Weights of a small GPT-style language model, trained from scratch on English Wikipedia.
Architecture: RMSNorm before each block, rotary positions.
Each number is 128 + 24 x the weight over the matrix's rms, rounded and kept within 0 to 255. Layers, rows and columns count from 0. Numbers have three digits each.

# layer 2 MLP gate, 256x96, rms 0.196, rows 238-255, columns 0-47
117114104063116099126104142132155109155139114121112123141124142127128158098111104114126166155125109130122163130119121119152143122156149145156165
122134098113161153152142127087150079111112140144143115114142143136139123156111103137133096103145131099043108126104138127096136145139122084175138
099153113065081077153132157150166115151131142139143086141087133142144130138141136130099126090114149152128180176120122133145125106110117142123152
147110131119089089126141097117131093132108109123140146090129143109129132106100140074111106111110138101085103173121113101113105139133124122107133
122157105131150145167116118131145139116096095149102114128136112153142134125077127101143102119173137109149122118123101117112127143113139126128180
138093102109131130156143122162110155108100170160115133148121118146124122145132109126134114125147110168143131159097099154144106131052158149103171
095115140112137151148151158119100102127136163128149086116130135152157125145100083107153159135107139118120096123080145133163100136149109141111148
133163146136106129158172147116107196141147136127092127132131132094161095110119148143170108121155133099124076108108062129128129158121104161135119
118152145141114090147097110131109077194145130158124129158126134171126098099146163148113154168141147119159110161107145131143144133149106110156135
126160148146120142089088134116137072153134155142118106093150157132144147182151141115114189149145131130115145144119155085121154160133130102100107
149138153130176118124146145136146145120106184131145155151134127117155115128106118107086076139124100160129128111163130130138134119194166142102161
131100079064147143118160116101115147118140127103112117123107104089149125101107093144112141151125139103069141188143141116136146095126149127106092
130109126167127132135132131155205128114138117134103130097105090173138148088127069091135127143149121138133111133090076192165083168135106098174112
132121119126127143109123121162120140118165131137131093114141151150185127128115145110115132107124110146149138124119116159108086165117202105126101
113103114112150108109117094155127141119113138170138137101156186091126103078145142125152125155113110130152117089116129113143125099108137122125124
123135095152124129164137130118114157115140105134085130109121084182163111115133105145128102108131134101142133163127199144164098142133115174163098
102137126140173139116106114149133146165118145137144137143132115121131141122144124145083115157133150142125113180149144119115120142140148125126161
166102104141148150168124098120119115063111135170178141162119127173115123121091131180136107141085163111104109143140145116153107166097113128143114
# layer 2 MLP up, 256x96, rms 0.183, rows 238-255, columns 0-47
092137131140101180154139126115090097115146128133168113144131134139179109149138110170147157087122141152147132151113098186152153128097104151149101
134163129091092070115083127140098096107118148070174153083119182114107134123136121099158133118137163117145143140153162133115136124084121119119104
143108138141137153188136135141144130102158143150175111088107131130132122125100122149132106147125126147136124145104100108166118141156144164181161
109109117094149094138100143130164195134150124150115088136142147135162136139108144124121106084106135114133170106077100135130159101127137108146140
131157119129106149142100156128152126128137101140122122100169128102099107126128144126126113101133130143139176107140102090104098170115122107128140
149111092185132131165121104104161146119129119117115109117158115137146141144111174165137116123154145154063155129143176108094116113116111129162107
145076137164111109104100137154154106129176112120138138117143130128168109105103146189110149132117167107108139146150133169147136104143158192124134
154104117139132148101141118107137142169120106115138110131132167153133110134108135179167114119090168140174131144134154109108129138105168128128175
182106103128163146122151076123161125121150130105115115056123145127152149132116094113140125107113137168114168100120109119133128113141121124159131
069182128096095133102150132099080128110175155080118137111126143107096139105120180163112134098143130139125158079166132115140172115111133086135146
164165137080117105130161142114105163109137119075114117143158167171123081129128115126110131118145161108105092136110120158122142083147111119117135
128143191157133106119085109104096141123163127108132113132105129136084127172111139072156104109139122121138134105147115071150161116129139117161090
157122125126123127143151140100109153138135115110127126096093073124137142096111115127113155107147142115086136130180160117123136143143174143111087
108128081134090115148078154114112121112123070174123188126135075139133144141144178148152171177073119157115133098102094139129162126105221178100116
109145125145118134112150103139109086140101142145151132097114108136141144162154111144129150129149085131162088146114160105118096153119161165110154
132118107106097089153117148103144131120140069118159099151165137135123120117124099129114132096112137128123121098152100164116089148121149165148112
144137126152153132132132097143122090139155152131143123136085133160097099138179119099148137097136166148108066127134107125120106112120104103105117
137096142115086087099182131091110105116160117144122128134135128111094140153118118123130154135130138103122135081092123109157129153162114131129098
# layer 2 MLP down (transposed), 256x96, rms 0.178, rows 238-255, columns 0-47
120087135110114059119161154167145103111159141122153102129113104147189141140115123113112137165099125160170116134123108125125162105121122097120112
106117123087141128142082117115158114122166149147136111114123143120192134132207148132156142112147143127081113131160120145070154114122136135102150
115110111137126125101139093138108151124110083146133161133107125157099151170129142097131151150111120156135104082144143106129133150079094126136082
148146141133147144069123147093079149157082165150123131123135112120133109148102173138135145102124125161155158091138111120199143135151107104110145
116132092126103114113146131153111127117101131097134150090136082153091119118138142177056111103126162182111125147105122147087132136146100135107111
144154142102121121101155155142122128160150127150128144151125149134113119152137127102106122148127113092170117152109108154159130122118145117109147
147147118037133126147132137104107115173106131125093116142156114139097114144138138160125142154116152137174132133108129106153153071104131134109098
125073133129128123097117161084115147144152134139132136122101124110150102113140146132120149157093150150116152157154129148119096143118137124134136
160112148117104150115127158146121121136077152123168130101136143163125137156205181134153146151146140159121109176124168093167118121124151174147141
132148125117147132130117127132138120096178145116110122111108128142097116095115128103097151098119126101085148169081085093124130144116108141141120
154143077160104124116132117156134122164147089150129131114167153121165132138150129144157140088127139108144148108140163101116162152112130127165127
102156155169128146134106110112132116158081082168126140166157159186110098161095149125110119121141142188114131090175151115124118123120146129101158
147129118123154172130115119142158165124117146106119165100126137132107100142132128078107164128135162121108114114140103140189112109115106148100143
093151119123156111147102065153135144142109102165098097122151146073136128170092079131173131086134129108079118093118182127118096148146123103164118
121175164105144143176104129108150160101127138119099100143133169130107121154083139143148117062091110115124109130139112122132105120137130144157166
127159152108136128113087110155108120097094131098162163159112143119117154141132151078138159150130150095133113118114106179089125113128120080086098
125121110148151111118084172112091132143126089133070157129146091133098113155157169153121151129104143142135126128084124140158130141172076112122136
096116098172147166193107127107132148091145123135148107149108131133157141130128154150134115106118162125154128116126154120165119125095125093123141